From a checkpoint of a small transformer trained on Wikipedia.
Architecture: LayerNorm before each block, learned positions, no biases in attention or MLP, tied embeddings, capped logits.
Training: a variant of Muon for these matrices, 555M tokens, 8461 steps.
Each number is 500 + 40 x the weight over its row's rms, rounded and kept within 0 to 999. Layers, rows and columns count from 0. Numbers have three digits each. The size before them is the row's rms in percent of the matrix's.

# v: layer 15 attention value, 160x160, rms 0.135, rows 84-159, columns 128-159
# o: layer 15 attention output (transposed), 160x160, rms 0.342, rows 84-159, columns 128-159
# q: layer 15 attention query, 160x160, rms 0.13, rows 96-159, columns 128-159
# k: layer 15 attention key, 160x160, rms 0.131, rows 96-159, columns 128-159
# gate: layer 15 MLP gate, 640x160, rms 0.165, rows 0-26, columns 128-159
# up: layer 15 MLP up, 640x160, rms 0.159, rows 0-26, columns 128-159
# down: layer 15 MLP down (transposed), 640x160, rms 0.103, rows 0-25, columns 128-159
v84 087:576484451431493535532548586561578483501516470510487568486467507507501511521500484527538478451525
o84 092:528552497539434541447412504536476486558556512569499520443492457475498494444513484425513501514518
v85 091:487464560503440477461485530536485477459536548487468519478516472487475473536479471478410548498529
o85 099:482544529570487471439444500532544497542559552507417557535490456462521505511443506438539464472520
v86 087:475490496467551479397458478494481519553475469461438514520487501526522444466496517492476555506546
o86 100:450484552443558434478531492539519451456481492531422425500487530466427458512515512433482489525516
v87 092:474439488576453463504493472519450505504505504498528492520508477451609426572533509559510502502450
o87 097:403395513454511533428526462508503469505551513577499532488521552457527481544528527507450497499475
v88 093:526518476535484523514440520559515531548435489485516555534467484547452498445527478506465550423496
o88 097:550483466471442483501451527568530549507495479413460511440476467451512455496611414491524514516529
v89 090:538490465523537449483552568501491441506526530449471527465533497520432519478502534540483536466543
o89 096:462458414479514492507496495476637514482479495524480482504492584554539613482511514578534537470571
v90 087:515477502483521479484504589477558456486462479472455569477514513489441601544530477506500475475485
o90 093:570491448458513569524490549533498478546522464504510447504485515457505519502630537464460447431479
v91 086:488540527510537516522461411561437470493509452496514486542487482576478498473447514495577529515484
o91 091:469526528563466508462526468562439471492513513534469506528486541526510513419479423502463468486487
v92 089:470520478444539392490501559541557435471482443482534487449497460523503510534518547472557498443472
o92 094:497424512479536533510483617538486503462469534447515555484548591494479560484496481422463502532426
v93 089:477432539539485543428451492455584512493479482459580455478522439499406526470497563454503431548533
o93 097:519490530466518437484513546565532445506511518416516515488507585478494632501468414511481469505499
v94 087:481507424498517503468431550501502501420530449448543466530475542446576450540501573505521486498484
o94 097:532555528545448505489505535548514451561436508432487529557442575560468577546531512505527546423484
v95 087:436521554551547458540565453443570529493527546501507495421479432515555562448489492552535487467505
o95 093:454550455508588560488518513500519495550521431471504545487465472468536505508497553529476452503479
q96 088:484498454470492537483512468534497474478544597495499566494599480480539520401487518519506440465464
k96 093:438477484466546459398471462562476496468429501503491567453553490464603572460463556473555372517440
q97 087:468509503467510515437476483534541568463570555464520473494508494547479557437474510480586449545443
k97 091:446481486479513533504498481572496502441551574507500505517522523573511609521540498535501508517450
q98 094:481511547428539460449601480509545449502494497513543499482532477457576495496494522470498490499534
k98 090:484513537480567462483557536495515513506437475465524493511564373504528485499530480484529409529451
q99 090:531496530476555537553465529497492442449487419556444524452522473493495536510490427474541543524541
k99 091:502585500377585478495473507455499496487519486483468477483512521454445551472468552452536464486591
q100 093:534534507517476488463483510534502500467503438491485549482530559494501560510566521541541510540467
k100 089:509538487528461516538530559404465505470515482555499536522526564516514459508541467496549542531516
q101 098:522491459445623507566459464442545443521476527526477466446462552514463560467491512570536496504507
k101 095:580464559507553476502498527491484483510460510507468529437487526533452553521409504537498482503521
q102 089:498566532415501480493553528506496451526533576501571516505479515489491456546449458486497526491537
k102 092:459504484465571531481505556540532499468529477511466490530437483590556474542437547495466512485472
q103 095:520440457449446464602471488475501458508511511492475460447571502510423453505494498475522547543527
k103 096:527418519483444453529547513479509439432517469524534485542482486488433514574486466475466599586470
q104 105:508487596505520571539467508464526517455418470496507527448465538506552472478502479458439549492457
k104 103:559469503515548521457475508445469494537459454546408496469412515567517565472458512484421461487521
q105 091:538492567509556510431551409484448469453521468524489524493553507535560534451550504530536488439518
k105 095:503477543512575513474519427593476546428557506477472484447528450451578550514491474459494543546532
q106 089:520504522510519442517555490514461517463461470549486461476526514479504434518474512483547468508539
k106 088:489491521506478536504583540516465520518514475501458460546525556558445491503530507504579497525515
q107 106:548537532492444532536410496546483441566430511470468479506542482578517533542437542504468528535478
k107 105:577445440426528514526482534561532434525457526475511485530425506501459459586478522471486494572535
q108 092:524500435453525492515522484513505503452458509411556584518484516563517457532460481485499483488502
k108 091:556537506533535429471551442480518449470520468474506556486424526513549461437560442477532476466482
q109 095:479471533530517484555584512511565489510514503494530508485435456575515521504529495478540516505527
k109 106:523467461507506501522558479517561495417478478558505569524486520513543523555497510492504476561537
q110 093:486453451557538417489497518492556529541513502467498525501460403465562531545552488509498441588494
k110 093:456430476538513428560492507585571529450430487487477472469507518475489500542537546484489501579461
q111 087:408485480545520551513401482516487474489562488530536484511518528541473514510529527542525470475489
k111 092:418505453460542527496428468596504472556494588584506535539520583482443524517474558454500496491526
q112 104:514535455564571587401493504447488495474513507531578490477405516548536483471545483492534451515487
k112 100:568565476524501506471468429483497436477519476533518503536440556519493512465533454509456532462500
q113 092:474450529502546476505519482462505424529494491439550453531502538579517537478534432512454462550453
k113 094:441541540524599476436505519501507532484456473506432503462561527555451482512488480487487517516490
q114 098:518516484451509460489471489564490427555467464536422510537401474505492501456464525444464480553538
k114 099:431492426433518492499482526547509544475512433531433541554390454521542509463476469496470549514549
q115 092:508512565507414460467494517524485535521468527508479481543519521557474460478474469525474493402455
k115 094:491539477511398488486529504407520468496532518448480507536504559484468512522515526568532488366481
q116 085:434452527584554558536492520457483457469478567515516584505498546500487494373449478532503546495482
k116 083:458465444520529536449411479508438504525474501467522516461508570464483538539488541597520559518545
q117 090:576523429446445464490456466512483602547542515451466462515471451509566591501535491553528518502456
k117 087:409483500491467515507479528552499523486551504495520486434435493564507569503512488462478474472474
q118 092:467558539439555519458528480516521477458431531535444465529489528506481467522497507445494462439533
k118 089:590531473530532488393442496513528490514411456456508457489496552513494493532546526547455545527545
q119 095:450537507570433534577492527472483487503509485416542478544552472516524446478532497541464567577525
k119 096:531504517556485566427515518473434479462520501464569475453469455445513451512576531441499550523552
q120 092:520547547489569507418411503504474480475547468551523540499539473496470577496439460434418473556532
k120 090:502539537511537419490441506481532531468626452529497492523482502501461466529456532524485480512536
q121 091:567510496504509417540537442544571470516470542550502506503586557449501532502516525550497537483495
k121 088:522539535518549528457565468525519521474505518491477472553576487474502521484534496556450580486486
q122 091:473492544431561543442492517458419471500436496462513460401491466473497472426487562503534501543533
k122 095:480500467432487518487447470515533504502460499480551449440524544522481556452558506467517538549534
q123 089:497529550519451535462379464465499550466467510444481531468481488462457498444510508531436464537533
k123 093:560481490505482476447408474468439502535487533540461501485469506426497557507474537522456457485515
q124 094:533540584477526516426476509473439446471507516461495512535514482564429484579556514424526464530466
k124 094:448513526546552488544491496510478420525539470481546491437514430554447495492556521479493500451448
q125 089:529484523483528523492462522490465471556532546538532494458481580429459519538487519416534487428479
k125 093:468532493498512504457480496549523459468590477526483522507482485480494547451537524511513514526521
q126 089:537495585525491508573502570399560514437437490448512500530525522518533544479450559500493430599516
k126 088:443529553530492509532526522476473467428406423575553592454500598477448465531452548484525568478511
q127 095:450455445478529524468546546401490407451463490442504512544514474472430522469515643510497493446502
k127 090:432454483537540531513529506363507458452494470452489429560498448519550515414551585513490488519538
v96 107:528540524436514558480482501423476464501479562516553485522458520470443440451495468422486556528512
o96 099:544465473578420445559500544570561477509474396444470522487539509467506549535503522473463516488487
v97 107:459513499531485552580465512546514570477527448551544502490434498436470461482415477473514492516581
o97 104:524519540475551455427544536444448494501558526463501428443543460460486516458498526493471443503442
v98 120:516461469517528544481472561454493480474555470480495457538471424465518488486511553532419525538455
o98 117:533533474528455460502527501481547508450477478556469492458559551479503440540509463514530534527565
v99 099:425499520554427469489523532489508498478500491525496536485484443506605485504498443498449556530508
o99 102:505483478421521553495474491487473459504560539508445461503479524542392498516504528499607464456507
v100 110:524505488516491514469504556488421526463422421478490424527530497529573483518527471558513436531477
o100 105:475517521503445550558489480502531477560513564565492509504464542464477466461504507480564508487512
v101 115:479488561468506466535462473499555487479534529456514517482501480496537516607492474548496539505530
o101 112:530520532431509554425536541515510497516499514541557538493478542510509413396431487449494478490466
v102 100:539579527548528543505467510494482553487497535519459500460491489511482447492509544434573478502493
o102 100:510462475549462495524470511484461483515464524415572484495528509543506566498460495485477593482452
v103 109:502537483519552546513490529447498570548470510490486499456529539473513550480450485461546432468475
o103 111:537478456472493435524565473556498471459494440491522509560509412564522465535525508524420534532499
v104 106:471485442515479479505509520480532503559557491539472402486502515461480582437522525494504567481483
o104 101:507485527515516542533488544501494512497450455468537520530515471543530514520529526423489482557527
v105 107:570482471498462582478537531444547488531537553479462427522557575472434471532483497574491512486428
o105 100:479474530454493422558488417514522452457469474534482519435414475480527534458489501488562541538607
v106 111:429490480614531421540515493482499493444502445453461492463524548505459491540451495499516535480526
o106 110:489485539499504509512461491506496511488534529513533489514469563531547435413511499534503510529479
v107 105:512495496492489470473495480466516503511482484502451519423539410474452465540480473541424476527518
o107 106:531492537535478485528550582556568510502475521440442452526417568492519488444447495466519441541507
v108 095:432489553476468431501475452467505516570483504452493521496540543508528514555456547508530453507517
o108 095:478507430541500545480556498547501534475559531544532529506479514490480490490575422471499560479502
v109 102:471536518499502485533513561514439476484520576496476473494500499558477473497468524457542412509439
o109 100:550495459519529529451446480465507480550483498542423499594478451440435530519514482489524567514518
v110 094:519503619510500504495497474517545461522535460483484547507550434457529496552465471600481517521474
o110 097:556530443538485516466483564532507497472499511456499512533416461610551532457547509476547520462571
v111 104:458523545519516476527500426457513496469513515504502574485492541464564425441394534602476518516548
o111 103:558470475514484478453534544549480538580560442555484492491458501532495567544486442437499431531476
v112 108:502437430473506506479497486540545528536516548522520536452605521473462520482477471487450526471516
o112 104:482526548530409518518438535525491507459432493545446452487470439535501458542511539541490501527448
v113 098:601495485539518524497508471592392525510576579503459511545509491512551533521533477486564522446491
o113 093:376486475441541488536532523434558532441515462494506517484497511480486452455461479450474453456466
v114 103:529506559514474489499544481477488519436412534460543436501449551505476472513549481425535503473532
o114 099:538508433466512510468472551491460490522556542491479579485576516396505508475515485447540531460462
v115 096:463508532437560493494513523472475478501512537514500450493497460453490505558516521468488447484521
o115 101:528495485603445518522514460457509496449462443435480521539459507544483505448496509468490493443522
v116 098:495510475513507493445466477511433498501538470456431446571538445462540481512507475479559520584511
o116 093:513476488515527555478530477490526483514546475545493579450450496540451550523519557540513523468437
v117 108:464413535402563502576508554479531466468492429509433481368495553484468488508473468497509561500486
o117 100:501618526604452438453514428554519580544531525537485459581499470508506504542546537507480467517515
v118 102:495449503554500460437492424504467457565440422456517466497450539482465503503459479495489548488510
o118 096:526528517481449475510482553510508539507544589518490550500578537581503557540464492505475477406496
v119 100:561458485556441530500485497472537513476503527463468514558450486529561476504584511441538473449549
o119 105:478551498458531510490459542542467524519477517502534505444538513425503479541452470515488516579529
v120 107:492432533482491500559569518501480483517529476524512523461486418479508473536499530483492526514500
o120 105:501508471514512457492430538517454514530515528447520568559471518544465477508452469468516468521513
v121 098:544393478569514450523523517521485470481520559460491548509497580527552395480474467549459481461552
o121 101:505504502507497601484531486413492522509529495542541466510499456485498513487488509437541479442524
v122 101:424497521555505479509477470485524442516564488470439558477433521525508462465534523475568490487502
o122 092:605504498486531538526524450529450527497469479482522457526504519508488466492509518595482524461476
v123 106:488448458516544534470465505523514522488425524449470549511469426488524486482532471474497517559519
o123 101:534557525575531480530550482471546433480494516573557426472533528496543580471480527531532504407475
v124 106:535514474471517502533491511544556495528541481501484435487529476567529427506571509486451510494478
o124 107:512533501473547505496486527428435486451436519538478503472510472472503527484452515586468489503527
v125 103:499513431466546559467472499496479517511544541500362555485535517502512542512396489533483502483558
o125 093:540544508507477413536486548513500523514476429510529517476489513530484424486475546470477517514521
v126 118:478413547528522510481519431544498447519557590468452457539490478444534518540447460536493461510529
o126 107:475511477479532513485480535479476532501499438501571557554530556524489474430532509584524526427534
v127 110:394445527511533514513496483534532535441539504464551453489462545424531567498441524512495490492489
o127 109:588509464570507435498421544465492476539488469513488556517462472534495392405477488587455466554520
q128 099:482494544560507558453449483541446490472517502539485508507497558545564484506483538454545468474511
k128 107:460531493530500476411497462474514436492449479500550506497507480446424423560537491481527493488525
q129 099:460456492565438472505473447445594488469440500540497510459470469441526543512445531564468476510529
k129 096:534470487601428496445515450525631433418462512431494579458429490446520556497502481515482438477533
q130 107:517592502571551497475541453485494492536579470506565512478505477499505575501513537505456490469457
k130 104:504556488591517478447520454495462476506469527507533576512524497482522605509572500482471518508477
q131 103:551542514531484447513495470526488511461498502456538418479500528553521526516509570470460422554468
k131 099:520591400546487469426485507492506548494474466491481438488521483489551506488478564557457446472503
q132 102:558418495522475491441470504504483548556559449477535489480477447522554475505452589535521477522450
k132 097:505462518484498507484495459526527530530453480472529526475517508464500455538453477579561578500462
q133 115:511523425535479470481438499510491540562492492550533529458434433501473531560555478525467556498475
k133 110:562509469494553522479492528549580541581540465497456469511441489517512525626508451429500533583474
q134 104:560498492559450537469466544493513540541466432461540520516428495511459473464461555591495485499537
k134 100:563530506560453504518464468520575532542442463503527494530463563497410487532482552557498474547515
q135 103:487491519515513517476494431547502494464470461502468551539488563544508526418520517430386489503531
k135 098:499438450535461532478479470530538470495419408472470492511491525544521478507538565453468565545492
q136 093:516487488568537471478544488518395525529486528450485516512438450467430533522525446559588544464534
k136 091:521551482511476522475516486415447516553519429488528482507484492541449517454528416563542519498503
q137 109:470502490506524515556369568482493529508514456519518477533452518542501528469516502490556453578437
k137 106:502508546434530556574408550495469520446422467567560509505528521541451560491411541521525469503438
q138 091:496569415548487533434467503470551514523504523488462489493467456439503533551557525534537513526408
k138 093:451519482581416481452492554488526569490473572439464456483489458521426514513558492525448476523501
q139 099:489528472470555458493523538504536435455553503473517526491603529487519450515485445515483508567505
k139 099:524529532434507481472472552512497479466522445539481583527565507521544437486543521513495576563470
q140 095:573534490542504503537557547466559495491477535509455443487472549549462516536463443519494499495484
k140 089:521498509523501502520479576534531526551512435502495506478512472537506493550484484544479397527513
q141 106:511498550485530486540456476553534545515438574462525486512567529546580440444546499476527544448459
k141 107:465517508497481534509490492527469470597411484435535540478624470465488449476561477535479479374470
q142 093:544483519494505493457478540479523457483479548467479508489509497491541473468437479521518554496511
k142 090:601500442514560518434444509465520427510475488494442476480474518421575502446507528535517505462473
q143 099:503510496473506546535450481492559507539451530564539518482506549477445513534489474533527424498527
k143 094:491414472491549505507480507462526497541456548585505517488453564475485505547542499487513455471499
q144 126:480489502529484535526493550533498417448435477492567550446528556461465505536443435593427553498438
k144 111:534477524467461545500493556590461481469515522446510481523420521469470484596522516497530518487446
q145 101:541539449503463519464518460481515567420412550454548572478501472514472507553443480579393490442449
k145 099:571481486505503476428512442457493635412476469477460506518520459585447519521550461533443533481474
q146 098:592539553557522474581514501504513460566505458475465442525491500513505471521433468487469494474455
k146 096:530523521516493529549424519501400558525511468463539443472495471490541453469563506488518535473465
q147 102:523485524486593500554556535507516489520505537477542532478542421475526496462469560457504505502466
k147 101:423518467456460483540510477484469476548486518541532559508511492463529470461434474463461494526518
q148 103:506536559485462538570500424505554502500478566458464510524510542502528503445530456445500455535531
k148 100:540518552487523548526447460495489465548518524474531518570409543478550511417497480487421449490469
q149 092:420510486501550479441597524438502430515546448506549564494507471537486503462547419538492551534526
k149 098:458465507549590493512581519413534420487488508493597485485489486547515524527498467501513521488524
q150 101:493529507534467453452440532542482499557519505534525528561535488533505539466566491478480547558569
k150 099:499482464531503544505402575523490510504585504471485566467449504522563510519509539503530487505545
q151 100:524459577526537518477477432470504479537546500524456424501510511544541573462497498474446546506451
k151 104:503491487495578540464479488516449538557539428508502446447521458483522515460538552478504525435499
q152 094:562516509467539498517505488461549505554543526580441514536518524497461443467434514538481456501423
k152 096:510544451431519483498475535501541546538514490542499522465524459508440451475468526553487510508451
q153 107:492498457515544586438479540469508440499446516500507479491505535535433499498521505546437464453492
k153 103:489473489531509546426438528462473452495462506534481461499388542509467525496481506494456502470492
q154 095:490585509485517547463534445527467438524454485490468497542491504466453413467474485526442426479552
k154 096:448487397425510487496562569460470525530472485489499455556521509539501463504474496607441452481501
q155 089:447518474486474454490527504486543533458547581479528517471508579488574455463493505510577497506476
k155 092:481500532531510514491570459563485501489560471534482504500485514530515390466452466511522542460489
q156 101:511466495513517540469462511578573504446565497552457562469480448440532464556524510474438620509466
k156 097:464480564522488487487477479536481474453534491487469514507427477479509430490493492481458575524463
q157 100:503496479573455488491463466494519438529512461526529558394436473439521506528437487487457534521530
k157 104:524449534513477484511505498412516497554491464624518427504444489520585544498467470481442543543532
q158 100:533471514523495469496435519480425475500578579452487530539520446517512491546531472524485500501566
k158 098:525494535511511463495468527427484544521508527413538501531574469520488466464555476498501503511513
q159 100:535523531444448541504400511408452497480473517546434535512525522474496467472512523556439510466519
k159 102:485480478482460527521431514410493515465492499540481444545514502521454490547490481465432492521591
v128 097:400448497488483551491510460460548554523433523542499475471498482490491568501556494546540475468513
o128 097:511528483451553499483497449504476484480521424571481515428540522461509465511529473485545475398460
v129 089:509488533597498488501483502486509469559513548515512603502471470519524557538541387505548513456526
o129 095:509493489449421520495567464510533487492570373500518484515555404489511444527490529492524515504518
v130 096:506540438487511541497473589527465511461485469496500503590464552496479507495518461494470597559458
o130 094:501477405504449496493511474568463529558496541510545545517417515528519540472470481509468429453477
v131 100:433515524499459521454481494538508574529468549460576517521466455397555498457558500471481485495528
o131 105:487526527502462572411525469536488478518451520474485494446499504477518442539432503479463531495461
v132 101:562455468465509509500456587526425535477543557509478470560487482487487493414558538543519484500491
o132 100:504554481512485501494452552515475419486491465430517473506538489516500572399512519457497488439519
v133 098:567523511502581427527427454494494443499499452583470494520464454487460519465515537505489429491503
o133 098:436490443508491511538538621455505480446511459451471551482474460528507493469488514509533519509611
v134 097:520507466583499451564439588522515510472494510416502499449614502480463539473524563540495551509542
o134 098:551499471473439508483475443500548446523497541501483500538566532517563476373451502583514456474510
v135 090:443496501475634529508516526487463472538577421497536540568509514507491540501488464513549490491493
o135 090:501512520476456456570540525493529435495482483488458429472419606478497480533486506508502500500570
v136 104:546430445473473498516504505557468512477464498532434529613535488520524484467497466466432471511508
o136 111:556470494535476445525542571508502529476464546451485511485530467542514544463440520514466484495467
v137 099:435570531482517538539476485484469550543478563538481492452557504426529586533520481504508544524513
o137 108:377597567480520448420502479487539440506545476575542529455548527460518476543451525499540462555507
v138 085:488472546518458527507505510505522537495511474512518500565508533476492440511476530572495560435536
o138 092:473443501449462493470472490470538529472503558555502480480474445589523518479476492468424484514547
v139 086:565562448500482558540482471463532518538530491455486505530530535523500496519510523582416554502556
o139 090:497454490510466526467585518500480496522507488408519558523510489522517549429562540512555480469563
v140 101:540544474528489581516488525565468418518452513484471533573546557495497487468556529462485577544461
o140 105:465468485521554472500576514535572521533511504506501567482486539514518525429452504454512451477493
v141 100:472493481459457483463489551500497587492504560522509531510551514493580508511475490483524436466504
o141 104:555461478556442464481494461551544512501496467474452434507482465501572547437468495510453474445505
v142 090:490500413487458502538517476445490548518530505539479477532508495550564509478523484534519514416520
o142 093:488478444472496493531497552455541439410533474560453492459502515450460474503518513570471499527560
v143 113:545400497533506436445514558527453493517493459552519540597484488475505441466509450516520510478483
o143 122:539473475545457496511485514546490560448472530443521530520525476539527532495488496464510527495471
v144 097:583513464504513542445504544438488481496470545462563548533597519528509482455531545488414511529501
o144 097:494436540550493524501530461534485434514501477527482471495482417454565488462465570492482509500502
v145 098:490493524471504501464530475504496508495555435437499466527518563402498485481518571446499460495523
o145 096:451458540432429443418519507494462541496495510534566484518426509451531460480527497470492511491592
v146 103:491491485501515490516478472512471498487527451454467503486449622401467497537505519515494440551514
o146 106:546459508373556523433450488469508531505536524569449454526476510523539503437534480511530518496584
v147 098:494488475512538471476536499461444462502479438469590555528461545528535555489488420438405501512454
o147 093:452479527501563444510460467575514498527421509486516546469483466539516525504575530489496460591494
v148 094:500496464480538507489580423528409490473446457477502549498506468424463556504453537483441511536532
o148 099:471482530496525522537588591530512514471532496460607500481510479485497546487509480439497526493549
v149 111:551513467500436617524463520480502551525482529483557513477553443542442499508542511533515580557480
o149 114:536484522587573535544565499434457489531521488560459527497547447464443541509455493517522478480476
v150 096:489470481405508428465495495516514453456479452528484471489481492533542453555582495498501450517494
o150 102:476568435448528526516432473486507519429499508547474431497501508489472517563552473549497474554535
v151 099:530511471483508532468542499515500432566522498579455460512496531535472411456455479482468413469482
o151 100:506463485436466488456431564538545420510427548461498524497480444503481423509481499473469547468502
v152 098:519498531438588563483570608564562536468468530494476519575504565498470527413550519522538518583487
o152 102:532490439602483471423519513553491518522546465484466477512481524526535506549533499482486492489532
v153 093:460498434531541561519517476486509475485570561555511453512500566456494436450380491507507469494473
o153 091:524432460450437523481510520467448530514506480448482514486499491568588538477489488464459521578449
v154 102:425491581501488537510480512543529547483456528445537555436525509518569559510498471432475498511523
o154 104:530627528536459487507514437487485501560408482503518498493436506483449432526432509456413453520429
v155 096:519487493534554493510473477541539500505463457438522530557551486528503528494484469495438591490483
o155 090:465480494514587476506485491514493502478514510508374579522553493498463445504494489463506528545487
v156 089:380535439541489513472542466563514467419529504619542506494557512497507586479485472535467527549475
o156 091:501516493523473537456571510546433537505451540538504489500400445497551443475516490443489464578520
v157 097:478478476519497556473499532539500514493470587511512515468534472552503469538501536483506594582487
o157 096:540539509520476473513551473437532471537525466526496500494475473508528592481504527439479432499500
v158 094:405590492478409479503482509450563479413532508552512485481447483397520555534495503433487484536529
o158 098:502466544540446446483478487554535519470503419570498456459540478503543540512533522546526522499521
v159 082:496494476409573533495418468509518526494463502515456505574514476552491536548445470523463484494466
o159 084:520408425448514506534540448546435488468512542498508512480522545475531490540498484543449502455509
gate0 105:458509526484467470582423464541455517489498484544479478446516478505527513440581517529482545541428
up0 105:539547575562560535568544498555562459486508493479465504508520515422504481575473508539493543513597
down0 114:455500476435515534455516501556489484500473479422534528521497498468471479510540459486540491521435
gate1 087:532505482531503458459547469451440473502522513522507537472514523482513435465462496486512557505466
up1 094:420580484461556479517501543490524526458579456473507532380467502421535464539481541431528505486500
down1 094:555456460606514470501470498578508561476455528513454514513513481479512619435557457530491501486510
gate2 101:551538512510526554470532524490501504480380467521546457579556479485470539522498448516513553464428
up2 098:500515512479587461489481527475565457439422464485494460581492480431526506521540526523510441437501
down2 103:539514375517436500522443533513568504484443496464582504580509494504482542510531522472504563486486
gate3 105:497510490518498512411483447520464450522499460527464497522467441436509471457556566426493528533525
up3 097:444503507554460472462509437485559561530494491542472526537419496475528529448516441489521417512570
down3 097:566484526438497516505489502481519523541466499411511475502409544472485453516512544533513510471525
gate4 099:615480520556382430523462462557552500422479479522467474501504481564462528486538483535471576513497
up4 092:448495504558486464470484604458496439522470498512534534444538503482489602504503511503578515454439
down4 096:503532492518554526514515524493486525505455519540559441504511498523468456542543526456526453485408
gate5 096:485505471455518563534492527493526497485521518487573552483517531461495443592476464525451501496491
up5 091:484475480523595450485488447507481551470485506511537417531437545487466506553545588556516406463422
down5 089:546532535491420513463550529509477518504475504506502507534601520504491525456425498505471524521530
gate6 107:493502498477467413487475488550490509417494498554528515516545434456501460498564520459492420395456
up6 100:530454474517529495477556545400490565581574468544478475495472523533502468501473470564557419454512
down6 099:497522528427504487514503586496450547479469494468466450501583583574441469461501459461481587585518
gate7 101:459523522481500405520485551522426504512444408491519494497453435483455462485534487505491487421464
up7 104:484510545518486574486521484498535498518513440453488514506489465521538534533457523532499541468481
down7 100:500446540492485467472505489529484512495524514564510501478496488555511446473539601466548487497516
gate8 100:496471438498460489445459554526474538485464523543515448497551532545444552520521497454538499535475
up8 107:540505534456489532498485549548495469500496553582527478521474584521528563516538481528473509536525
down8 095:492537410451462504543538445507534555481530489457456495483513431557504479482476520567481538548521
gate9 106:474493520447547502458551485438485501434585459539487460478484480447544554464471514531511475473593
up9 134:513424506497537425507550461422504515479584466501494489528510536486470639424490494478544443464543
down9 121:506533521539421504507407543538521510486411527501461456502457486516449436531510512501447531543425
gate10 116:406453491510505466486446524501496534472530505521579501501489546506497549462496558506518512435470
up10 106:562528417482452533524462497451490472524480467472439527436459536422512514488460486490496553470516
down10 108:565496498559475537524510512503509517518484439479468531430519527444566482600489522456578469474517
gate11 093:520498452518517504504459446489514431549570465451540480525576545521463470491492490621500448449551
up11 088:569516454494582512487562487510490543456595454549553506476496484515438486490499545544461527521523
down11 090:509525474442496447527495536515439471479466547553563471435463418537478460523466445512465474581478
gate12 083:466460526547519533504473446511445439548526516479509472474466567473558506452471529486512599494481
up12 077:455550518562476524552459475531496483540573520517556564485505570573502477491464487457554579504475
down12 082:495544469517450488535486574467440549479448554555454507487476552432512527483493495448477494565495
gate13 103:474483506510505487509425458510540495483464515508474462488485430477551468512498477451620475508476
up13 096:524507531529527483486436467497465524557502483497442553515561442425492495434456504533558492522438
down13 104:390483488493556472408483517541453475525512525605603514511443459498530379474563503408491501479496
gate14 095:469533492528473436569477472485541534436479503496524441476445489502503469492518560501502464463475
up14 096:444580517560551498555536511465469516499487453500582462508560462490467520490473496536545449507489
down14 096:519469524477492489461485477468508545541465561561485504416524537524419476488511505498536467435475
gate15 112:455556533513459465488507433524515491501443456558440487454464535475504488500554446521516493500524
up15 102:530548467568500512501451537527532460552474492451470454474531517521547497581493592586501523501455
down15 103:500456484505493591536454513538505491504433471495548538515575455541521426509519519474502552483593
gate16 113:432543545463511544471424477510510533479498475551498451450396475463510452571539447482507514511522
up16 119:508501522492474519554490465426508491461487482511439479476458460492510515519430563439554458547503
down16 128:565453450567543485544520574545537449483484530459516543586547496560524540466465537516505490427497
gate17 110:517491524477558521521565521446406532480585504441548462501459442503454534520487446490468488467434
up17 105:487474505433499543512528470511558527490519581371495515533536559432499609442468535473496475449517
down17 107:535543569540461483543486531504428531507471540509540424539478474477544581516426504556581479518494
gate18 096:506474522458493523495442485525479512520405525474486464523510513511488530533458563492468530531529
up18 092:548536501561487520483539478511510457526573548478529535526491447471548579467494466485539514546558
down18 104:474552490541553619457511561452443550494495515528524533508488522510547463468522463509443484500494
gate19 101:502501494501523577478504483506557499449528478502539476479488431466574490558576572532484528440465
up19 093:490492488545464542415581532483520503537476528420488499482519534552488490463435504491509497513511
down19 101:557421438503517478513471506506512519473523475439490456477513491549516520526520469516530460541462
gate20 090:478531520485555472505497513465490439504472515508467548524425448502454444527563412521492510476544
up20 090:475469548512544496515500552373518562425487464456534468519517440545515521444517452576479510485502
down20 099:409432509556519500517487503524531493421491527495496493524569533576458448499536423620493521460511
gate21 095:524513502446483579473566451579480480463435519441496463525521517470469534510512558575492542520502
up21 105:494520514518494452491528533464480563559498508451522515521545495473426515505383533484482496483553
down21 111:568488530438500441513526492504526455465588471472471527555458457525518463464550456501571423542453
gate22 093:508479459592454487521501553489485511458483469466525467459513519535512466569499523477541491479460
up22 092:518485439476577479514522454422569518524569513508491398469455510499523495466408513515510508525409
down22 091:487504483553504469518542540488489490474538467483509565415460463542506514482465463533444521414470
gate23 085:455521521516478495440558463521508515452524469489483495454394465525472498449492558505567544533459
up23 099:516531471444443481552445442529504399491433496490552526530535504414502487522571458473532551419489
down23 078:464413475510538528543489511453498497506504516494464518503468489518502574494383470470548464508530
gate24 117:509492376532487559484493416510503511516435460471509445478459501529493451495502538499534506555514
up24 109:502516455501529480541513515511491538491528528473552550496476557535590499444454420494552464476461
down24 109:509471519564425551386464411530504444501494526507567526443470450561431545512477479493518516480523
gate25 102:507521511490493493578519490404438517515521436497525493503485511487492499524528542472503522503475
up25 109:544465523497466500498523508503515471526487451496578596575494507459568517496514492493540499518516
down25 108:374455467480437467494461548498485487545554453498452541541443454465571477511470410510493561514524
gate26 105:476479528543472541445586517520536478573465509483530454482523497475603544513495540539453462549465
up26 092:513463547490579500543594496463452544562429500523476466573453437484568506479479424446419485546441